python train.py --n_layer=16 --head_dim=64 --d_mlp=1280 --vocab_size=10161 --activation="gelu" --norm_eps=1e-05 --tie_embeddings=true --init_std_o=0.0 --init_std_down=0.0 --beta1=0.95 --decay_fraction=1.0 --final_lr_fraction=0.0
Each number is 500 + 40 x the weight over its row's rms, rounded and kept within 0 to 999. Layers, rows and columns count from 0. Numbers have three digits each. The size before them is the row's rms in percent of the matrix's.

# up: layer 3 MLP up, 1280x320, rms 0.0952, rows 421-429, columns 160-319
# down: layer 3 MLP down (transposed), 1280x320, rms 0.171, rows 421-428, columns 160-319
up421 101:495537495500554494533447542515545486493491501482496480454588486461552479562524488513500453469420531520508522458529485493489531560488564507485552438477445542427497462555503486505457474554486472528473438508488483503481446508521493429498498512531453564466475458494485398494478573467553446592502498490527423556556613545508561522438462458537495470507525548503438506519518510476563474580515514528489486463530465489478515533569521427546512479408436410505599489500419520514451470558548584
down421 103:507509419495457493572467483539459505473500509512528468542569542472519490540518511496546517501621459508482476525502512511561454474448524447506520494486461471506503474509491493513516567482521468521551477448496473415541514549523466476516471484516481494526504559504448503499557560443422510488449565452501487563541515525504486483493511502529403526493503510511527533498471491519487450449512418392476489547459511499520534444547496483404525536530512495504564490471471529540525601448522504
up422 106:469513518474557547452501522491461527496463501550490522523444580488466453448478488479525567468553553573431523438498486455480602456493522494496538489546471475519564577433451542515519452573510499565465474503408574478480491463463422569478495447503533522485499476508512474507425519491484483500527487470548513518498501558482503411479561431550522476542482519483527546497518561515546606433504528538481469537470533518491516542504521521544487527536476416523441437563482476491503511455502535
down422 102:477413545448480543495486501502429524523456537560541573563542477516548527438492508501561455578502505437537468491487456467555510474506482483544544532457488501429504480517493583442481477413531548500534449524465483440513521561543558502521574479471559572440475480542471486552503506538435522441467505535446519504431548501415564488465486486489511523485433461523507531478500495452517545526484482553556518493521482523547479538550508488496411527418455518513522498452421487561440523503521496
up423 099:476583444474415526497482472556466518521528548540475466476477468489514553520463513506510440497533493495480454459483568402460503484535572551526420434455551536506473454446434446479495493485486554557475561493548487466444492474519572523519517500454534469462491509574468491490481528495543485480460543493550452520596482506480485529500453532522547461455509488532505469520484465581471418547501443460487477546509438545457573495410527585456525458542533489520501534624448454463524492511412508
down423 097:513431458518559575485533554460469557542462495398463507549535550442509501482500510556530519532502492507533521497489441505484466420441465462541602547560497400461538501528526550552509440500524560504482470518499458510573590487510530497515475483533489547506536581493414484455484489564524500500502486521534476445431507476490470463488427464545471492560498513470436491477482498505444512458473517526525471495506550453503457503495529535484500445549505511492595534476555466514534458467540433
up424 103:468549520493492504566522437451507452487449549481537518497422622437543520492531549548560522493485521556472513497489431533510543525424460569504497456577518520520504464510478516489505511472467568431498385506477558516521454526467453461504427481587496496501500499481473542547526485475463512554507485515519498497417464490481545515493518540476484473507595523526454502590561585526549488508494557482513533539528517504476454484524508493530469503466467435577543478457522507547482531414526503
down424 095:480504437493535522527491459475470447512529511594471563522489451410551506506494524474477485480509492490457501528610540448552491475470439507476490438476521498481547488437580508489544515544461477505537593452519460506482505503425506518504545535444477534446497492542438515556561449486484477553528481511560518495528476488464473520520497409520573536573466526509527435437502459503511480537481494546503517453486516508426563516523560569517533428466548459540518473470436499467513549524501461
up425 098:508491497475479512509539516472481493573487513519492569543460443524490524534474554533455478522532475491523523558452471562494463492473497473577457444469475452541523589558481485476500494484544540514508577444498494516461491467460522599452448547489542433519475519555490503518484510533519521530507485539513530422469502582534564536474469485492558518494552509456580481457508435559557571508506500521490521496488499578450511475494511468492478396423491472498541545422562546528419504445595539
down425 095:405523508429492465539494475528458517582486491466466522512485506500481569407453557488546449499453494427487546513573484547481458563545506483532470460514476419498454479474587473489511475464497431515485597478424559481529533495433500447503505451561522531483543457500442547481419524472561509468471533445551514522499500489460420498469526508536483530443595487506492520547562542544558495502539462496540480488582542431481519510511423480509526476545537525552490545428528484553579515466529492
up426 089:513506543467514444551469497453528461490517497442497476517470486483559531487538516485479458521505484535426489489544540550456512456484471539541511553566532459478457506472556524552515460523565465442479467539478545567456444480400545528535583485442561480472509551540487485510562538527470472475456522509493499495438510533521492479521512502486533438512489445524514517470531406433473475531477519505419438483507494408507446521452521486516516556544409470552431538469559427558533493532458483
down426 095:581483549493551481425490551610502509489450474537539530479509476566592422539445515530511492573524543450530536521552511498486517508466468510515550528488524580456519548499542455540467564534500537499498395523471495569492508503419473519454550533545487474521563539534471521490486437450561515488505539506537504437508482418418493536502513468457474415474516496557496494499513559496530557451532417488535487548483493504499530462494498545544542464479512493512450446501446528475459553434505495
up427 088:480507500472553458447497549405493484482544455540416526455507477442565519538392508512508550522574485504499448562483557502510489498564563485466440473476464474462526418473524491453571488496544516490564469518492523507490510499393475547441496519510453572521460511550487510457489576491528520454472533527556517408537494481462460460513475561531480474492537542483462529465511486509522534455472440475538491530466504454523463528583482479460529562468480495602477491518506497414546555500556497
down427 088:453476590454428509420502497494524561436409467540478457478541491457525511576504527492463417500510479508478473431468527549471461517569586563503453503454514493445540486501522477509492545506511455508485530473460499556521486517562494490486521494522513495526477432503445393500500476432571505518495457577560509507549517520495451587505499538502397535526526525477569529425592499508447513536497449473521522537506472495526455549515515484501503488504519552494471401541508528545466510505436457
up428 097:613475463429555536451507543404494524423475498491545450458509492496526465543541498479565494455505473495485531544466482494492488475421503541530385447463509520530476543476504564452473450473457528491518490522558481591448498475564498507498551519492406550535521496524502543497471552428520479517555494496532432492442510535517488559517467526494531526542450524487503527487428536470545552523565463557466506507495543488511509451495525523512533554483485519404521497541527537542530468589510467
down428 102:497513501472487535537504470463528471427413460413463544547538541484460460518538555582489578479490518506488490430507450538503522514485481504500522521454463511494496520497492563475450508542481504469470537465511554504432493534453452533495496497558496479535578466494518500486453489479512419480500575462423515461554489493475520488504518473581518565530516452519478480496575541446489485566440576545435463457470412503441484457507461506475524470526568563473543491435455530500530548498540482
up429 096:511504502436490521464496431499484490491517496521431499433483495529462397522509527470417499511529565494554466467428536499545427554531559548540466468480512493586526557421554459547498508470483553533454521504464534452551488488488532557478554467506593581491443559519534460540493455490438490557509519541528522555475492414472529560457485519499521460487534570492521538522535535503524494483501484465516515514592449494485484488513495457565531482465541531480482532452525473387489539505504436